From a checkpoint of a small transformer trained on Wikipedia.
Size: 14 layers, width 256, 2 heads of 128, vocabulary 2048.
Training: a variant of SOAP for these matrices, 460M tokens.
Each number is 500 + 40 x the weight over its row's rms, rounded and kept within 0 to 999. Layers, rows and columns count from 0. Numbers have three digits each. The size before them is the row's rms in percent of the matrix's.

# layer 9 attention output (transposed), 256x256, rms 0.0617, rows 117-127, columns 0-127
100:502558460543449478523563477490535530519539537544521414542515473539441476486482540548525505469499535532482471424444535548464586498529418588542548457540494480442482519509452476539459514479486516457519530460485542439506532519474478485484537666475517493469490527517466548431536503473512548519522506440605511517469485538514513532500490464505475469482464493427492534471526543485448463529473
096:469535486434483479497515481538511426482460467594528470462488551478480561485590486482432468515477504445409513505545520522557507518516479527490489530497506482510548446534535429495519527455489467544488504477555513534512565446450495509465472485496531490506551557480537454411472500495483483487485520485471499533541536480498420508515539479448474591543448581503441408526576540467488509499565
101:440450526504486547532506498527458536541564449572538462543489510562523553436447504523441497549514509449483514523468503532508536473540594583438514512507561506445438571500544478550518451480524471528539437548489438483524498529435432480491500464511498576498487534540511569436432464451512589575505448558510523522435632498478507490495487477528478509516537484561521470534549512453526506445428
098:509459513528444538467525488471500545492493513538492457435530509518499530519502456514498507514503434498481523507500590508535444486608477524508486533513449563452541461561446497553493490435457472487537552561476452546459546517376515474472447524500510541522496506458589504492512495520465503502530510461464410516556557530473464445452498505554465511513478461443441523505590582571482481529531
104:496503489531454532458486493433518502445477519529449519458441473484480427504477475536541548549554519469484469496512512496501574502490443523412524527453516520530569546489526446404458523442523508505518459437543464544518498490487459538531493498588522485460519516490495501515475564457521471520482407506516523453532501518488468507441512533493507439489559508512413528552486473544577434509510
099:488553479462563482503443466512499573485507522603489446581513470504526439528411499517486506479498517538477448547509500538556462530459492447416451511501489571524532423490524521438544518493570510529498500461461444446521508472497452554506522566456552551498522490506560502573505496532533455463510467480530533594482481527511510500549454535489457571502565520521409424476431510521522521583417
095:559419451458514505446519509518469513509510508488486503492514447490510507498438519539511423454474523481549501537535511496573412581563415452502534516542432559492497539480522493517514411480454520451500435484558514532477498516476467516494483455477539473462487416462486538456502496509497506512508468480463459458538453508599419622487470528502509467497481495458531429508448497536500507484547
091:468473493467470519509466517504462529537519488484534494543484517473567429534510465529532554462516485489456497490529474453514460446529494484481446503482433523579500481435426507595536499503507525537497523543549537477500499482455483467503489561528559571463466472525557592447491455502514469462444587492527610455595470445538456479580528537556504557525445470499473496478447481477501497485479
098:519495443483537492509533557526407536455519514512546485536541478498586475584487540524527472468455513479577435423457549469445504490509530505476484508577422557497427506495510460504461517509488509500467525456457467505598524446426578549596527489463455487524535515535481541474522513508528545552479437519579569514547466535516508490386505568489510518452506527505545423478503465511481478479458
099:519490421488571584426440491490478540543464493478485530540487433505499552429516481509425477516530416539504527455505483527515468486494477441473579524465453397513467540496489538520520571475527580489540507460503446454582513492449458534487479476518552463509514472455490476469511522434503487549513534509476483423465466507487547496506488518503554449555510516516571568504517519517450521484437
097:505509455553498487563499529572589541504526442498506495412474486494527533529556495468500530511527435557463456508548546472449502471483460452458473501441501486480463552526445476499473510581502549446511542545578486500575542462520525494512508461504539551540434438435513446563476541475551567495527420517486463526427537552553517513504460456468544485530492507520517477449517486465508534575433
# layer 9 attention value, 256x256, rms 0.0698, rows 118-127, columns 0-127
093:440526454456506500573561480552496478569504517486453493522481472521486492532509540475449483579588491427473546485585501465506465511430500507528544473553485459442497491557501553466526586476504503568543510517496478493509539521486557476494579449455471548574538439473513467502546451574499547510533501523530436516487444553572581463512483460539484481518465559568558471539534505447508539525458
096:531547399497523509544466519571474529461539501498533508441553578522462577560510456522493475430581488504482537443519504502529504513480557459449502503478533496463475511478542571535602502485510488515523458488530459472522590454454511502446505506548529543556546530448539558429410540520508505479571476489504497510446529465481468565500496485573502485570545444479505551462509464456491505485478
091:548508511483514483526503447524490468511466515481582462524523534500444444469546489504526493518513521458482534543539443540538506558479482569437471509436514528482433496578468520496485490476473537520551455509480417522464525448510564470494516467495467467541528513481593472509557554454511442453531520464496512561541603492514588426540522485563539458469500549584490582529554551503442448473516
104:506464502479549567504600560470453493537523442516526582561544498552477512515505551475485501551525468493498418545468496511513559544508466476518552572483508486471495472579493484496454515479452554496491495469551502541515489513514491569472529566535505469503491479487498482523488530569533501557525406521542482507554497561475587555508548539567485503500551568545534461537534579557526476475560
096:513467511518518473538516478473492585472546464519449459599596518478532527407552494578432523512487494431475528539453447529488511549538500487501454532521456491515504490470544501511549470522472498523526544496473484488491534516529567563472476493498492550450500559544471540570532489539515510507461478406528506546500523601461519530426548503500518518451548576512419515498546530522473458578501
095:541478560533525515502483539477476541500462539439532448557419531487521453601479445526412494461425497461501460525461494413594473500496451575466532500508537562549463484489442416492417550522542482546517468496540462545589533568539419530453491517439521462523530498523448482488463453454512465480480458532496509559491584516551485458495554450472517475495499527503448519495517474472462537463551
086:523420502522507454569537451501518520518450475536560450513556524418491515400485488498491482467423425529484549500489443542470445556453559465556523482535451505493539571452496489526529516445503501522521604499499463470474548532460466463477480515493480507543451595489455471474477513504479454448439590442487470514509497443548461445434474491559546488491453541514489511487478479469508431506441
095:489512491467522487485478509424452541462517516457519486442527478424546471553463503563466467488611466523504525495423525516499491475551505547452515526483490611484522529477551481506516464497557514582541587447456536488506520439442511545567488504424558456561460528507463513467497477475472465497418403401470530533435510434485429528463498543488464463533496484433481535485499480478419536459454
100:491516477483485521406442495481426475457460522510467486486536503413489481454503520494509499465471465553471529499384497459483486474610518484518532427451506538501460476505519542503500526497478606493580506553553483497426464419442503418476456439471540487453471457460472492514494473414477543506511442516520467481556455442497468456517604432462523477464534471511581543462438521478470488534480
095:591474429526446491442482493525481504447435498546527523536484504479467578512570542481518517473498497486502540595549516460518463513565479496403567490444511485513526565559527507444564459515565552536507491527511536527538503464472488458509523530443532483522498428478551573411502502475538462469460483457528511516518496529550455427513513509580478512532534518532492498564486468511444524573465
# layer 9 attention query, 256x256, rms 0.0476, rows 128-142, columns 0-127
088:512438446496465512495571437525444460522490538429557449537496524511489453462532521519583503506538492407497452467436561473428514495532515528505517456506486559513572584494504453466512455514521439509519471465490515426456516509514469512463532523511498492531512544487442488616476494484466526466437429446400522421481517545415467488516505441550450486489466525535582500443537450539527541435503
089:476553485524464497439566587487556409525481475424518514489472454545553485519573460493568518494515502555482485479499479508520529477385438519477459504498526505547439463544502524535524540471469407524563510520486530548553543453589532495561491520538415480545512516487517519449485533494506489500555495465529499449544477479512532419466589486557505461568521513518493478504487578539487518524488
110:438542531446527472486516584529564527455510516536483479483505435522469481533505493500497490457531468581481541515524466550568532502427486538490452525495502484560489420553482530538502502445480603450533541508493485529535542488475568509498530561493444530489421467504527514439519574494489508522587590448579558570514510471525533497521548521503530468444535514520457489478485574446451498530480
092:460540502438510510510515540590537532501513550455538466507474462501455443529521455529500465425567545533465508585546484528576533552512523544516492506467509464529496488482482481542449508470478571414498483506494506516502429481422561536533532570445469490546445506445549553496443507485429480426596522491577603578480487488493480546565513519529492451487492505535512519465536548462470539541480
083:507529577429581491538532480541544479512492446510518449547463502571474495502519504523501448433453437533540460534524475547537507542500486533486582546563506516515436535407480518508515450553507529477511507543500456448449478437418512567466490446478510524507471437475545583536503500502475517586546534468570530581529466507535434555584560491444516481533484501496545505532381517521495509500479
097:447512482564442516443438571427480483504477487469519526452560498480506552463532540448527562511534511539449515460480537423508433461505495477454456459494434485475455454563542506540480485443563464521545491453504508526506516590497502420542515555526491548471504526446490410384484480492506525530438393519479442470505506539508500462431474533550468481518456486448513508420576499492507494544482
112:486494509541419504516482429511546487478478456528502443520479506528452492467452498468528451508522497479483531578507501499528474579525523513517606465534511478435447481417526560511546500510473500458441493567479591502474524512570456490566464468518521548521495468536516538466498523497487485504469507555447446434491507494546532530451454540513520502489526487503574522492409460556549548491541
129:525457460532488435507475596516437464527510476539513528510550514475472504460452522492546510570477533515481464529501539483477463532447549530401488447498501478516512508540516460552478541453529489587532421498526546536463472598595507456518483569457525453466442496582488512484543471478480449478481475515448453470512571508487505480439424520527463493533451520458519514476581573490490533418475
120:529519499567530492512505410517546523456488437553492501534517515543506549481443508500535447538522467503531461555528559478512517566533557529515573528572595521490477545470540573520507528552509544492473529590548536490463493505588430500541468560497565536512479449545536563494525488473524488475495439461456456438522450518514553557481523483510529515552516476524576549583452531625520519446490
112:559473482490446508534502450487432426497448431501460508495498515519476492505437539496468465528484529458546473498426547465435455519440559478513475479553518472513560463513481466458490493552467557518502529530530525439485487505558462441462516533477468451495496478564466468523498496502493447455537415474524428434476486445456511477460448523519446493545498469559483431531500487544461461483462
094:431533474492506468551545487521573426490507463427515502468553564464489537463489466472526499473532537543546497435492540492481478502557460465522470501505464434435461497457487485529526443478484477536486500480525545511539496471537558487466483540484534494577499495605500453475442568534551541517560547445460473501495521456452553503417403573584485478491529506488536482492532444527513510440456
089:510523481452478570505568561492446472531501545498555476502489499488537525498512501424569513541480537436527526517522484508442497470463531537512483433547567526490452532572500506525546518528427509535585502505483506544473459501517520569411494514465502477463516577451478547479453469534510570515477513523506481516590517558487506549536515494461520537540498547496568486511536526575481464498523
086:447460482513539395565444460519516504431531507428543507486552534434501506519495492489496466510531452489467525467521466436507457587563543483468442481471483525546538472504561433431477487554494439495527466540475464518472556475525500500502448511557440468537417507552520452435477518528504503482573541455544556475468546477510498507468384425516386518469476482518462525509571525506505440500563
095:567435514544618519465497533477486496498514492551462404578484496466516505508515514489486478476522452534519524463588497473566552490557506508558604517463550546504432522482479528568508544543511515520432511502537497499498528508487515541487485415481467479449514497421435512484443447442491553460499417497513506415496496487443497495496470440498505541487553467497486528510459414571563508524474
097:504438475507468513487553542520463530538477557559540419590464506572524438526502509518437498505483478598433511485474457531468515432486552509563487575555551468499505457526483482460436474492492500508509521536530522477504545487437539484517513487480493469484505525453482489547522495503513520488480535552556494493568528519459503428549466540460445547492517493543493452538360458470502465497463
# layer 9 attention key, 256x256, rms 0.048, rows 128-142, columns 0-127
075:537485477513485483557405515523504454482524534470486480506526510503533556492514542533506518560535519537581452521541445437535534480603579581518489537480468563543499520468442528510538481556472552499568537585473493515550508457434519495513508505545446557481498564502486551507456448464524474576541451487538481492579482515550505441515527500484469560528493487441430542470572542540452518449494
095:447464464558435450440502528411527532530526504462482553452406502568493537482448512514490516531512508459468458543461492415528528479565521524576481558489559544476541542484497486498471427524481429489495527522501490510577413477458452470445556423423391521534456547455517474467456495532569419469500532435449530489580490499574474470456516505463504483522480434530484501521441564479542434483484
096:419524479521485584517477467471532554508480529518458563529509580535458514503459514491519532498511459470535501516511509531637520525482474525522529574522542487471467517499506491545513460578511546479493508572523520536556486555508484547526559469511512477580503487521499477477572461504518494505574488512463593502522506496569486576497544529553567511495579519505487559482533489508496502512575
101:436552465518574546502506505495521471498461547546459527563568511532551520558491492503543553531566427466456556527510518571579489436462495506528552591533516468510437515576511475545485478574503554523473496545553540496505522510548486529513542555514588540524512477497545446459592501473564517491581513486523517524498560497544494536518550505549516510454555544505481545520493459510441547483575
114:409624470487511564470491557525468502511479583462513514459548502530569488553448508490614522483558484454524569510529563505539495482474448536538507505452534483529538506489470514536465506521500482450542469553494492503543511507533524483536624546521524463570495454516490453496524510489517466471541554413487610538440490508480533496531540510579527516466544520462451542498518478466470434497492
113:577393562510421446498452482525472446524519430443460482484460467453482525521487476471484422467485472490537505532508502443475419515481554506506465480512471490524531429419477482477471508474492499539517471488516460467488500504524483452463403442485430486449471506500535548540417458536459525513514496503491413463476531442426533506455474553513486477556466493487562421471471489526526484492490
118:438570516509472614447499519519560571520489572568486528450504461518501468465453472487531515481529540458463471477513507523501597516554435495497482478427479414479493478450571522532553494501484511389489459536458559552549503555520490499547568522506529561537491467505548462472537497538466509510546594551496521549471521473575516585505535525485438493443542501549491514454512541478559460562519
112:546381483440533511540505523460516397520484444496469516469559519537481588509495487471455492492453521551493471521478479513499451513437554537503478527477469551530504475515462481417533512485524488558545495406543447480442518472492503491443475440513494446454430471502543539529460481500537490521500386438505453441447469485442513457479501533516513474602423426472489481457486486534490483483441
117:425601467543534548506569463472533541492497626540463463528511468553515458534493468511517536503568501470450515544517456557549574500540423536488601492460501536486474536463558481487489468487464564487495530559528532559561521444513480559520526571519563496526507505440505444481512513482517484498487571528455565593492474467617496553529482478491499493461567560564495536531478511474519576453515
091:507458484433406519422500514497506389455483489474561521499527480511510442468512505498483563477481473540514487507514468549463492476449541549538479454513383500561476453541443467499471504522498480447474439479523524483508584480461490458522481411555396477499453445453517474501449519545464462556471451553560478507440474539450461485483577517482513503493480472503462490379478398518476479428473
094:525549534575470514483510461494485539497496486471544491429507465489468420506507494456510505479554516476531425537523459466445543538539429462563527538491493484503489472498437476438535562541467441517517456503533443487498488505569553508484466472528549483442510466532559547406459478520474516456513563552472477521541580504499470475497532450526454458488433526564515491522540518497489470434441
114:528605557471544460489557509505498552487486516516569519561560511474499492542580521548482497559466437448469506521485490539506510486487463473458524517506501477528502575545551509515502523490489484517505554479516455486510572503482462519525554525492502556489527520476465427523505453436517568515471429538536514564538445539551444478519584496473503531414544536498504480422538471505434514471555
090:465516525516496513455439436568445499507522428426505438511492513534459475496486456541482490468472475409523495550578507583538506497547465460482512592562443507521469564510478490499519489566553560466478477520505481502514486558479521494494492582485555480470459478444529503475529530483547555492519510467430459460556504481521580518445468512526451457504474546462498536523526530553499444506469
097:495498530454406489434502542443458548453552530532436534467477424536500510468513514546489509515518558524486470482554510535466587544489491537534556495472476566502523573571500414504545548524497505476545470555474525522548468532469496474520472469590454453550420510424551471452473517549513510526492463481452513500491474490462495545511483477418503475474412490447452556532583482430516496480535
097:508533525543478445502479459528497509513478527487466500499474498445466507508617498498475559498467513476493581563441460578534445501488497496480461510442480486554519544523480603519463429437479473486513452511480527494430507493488551599531497551503475497510576558410557451481512512485544454527470449529562510534468462547528492555520511580439489505480438475475479487540531501463471527493469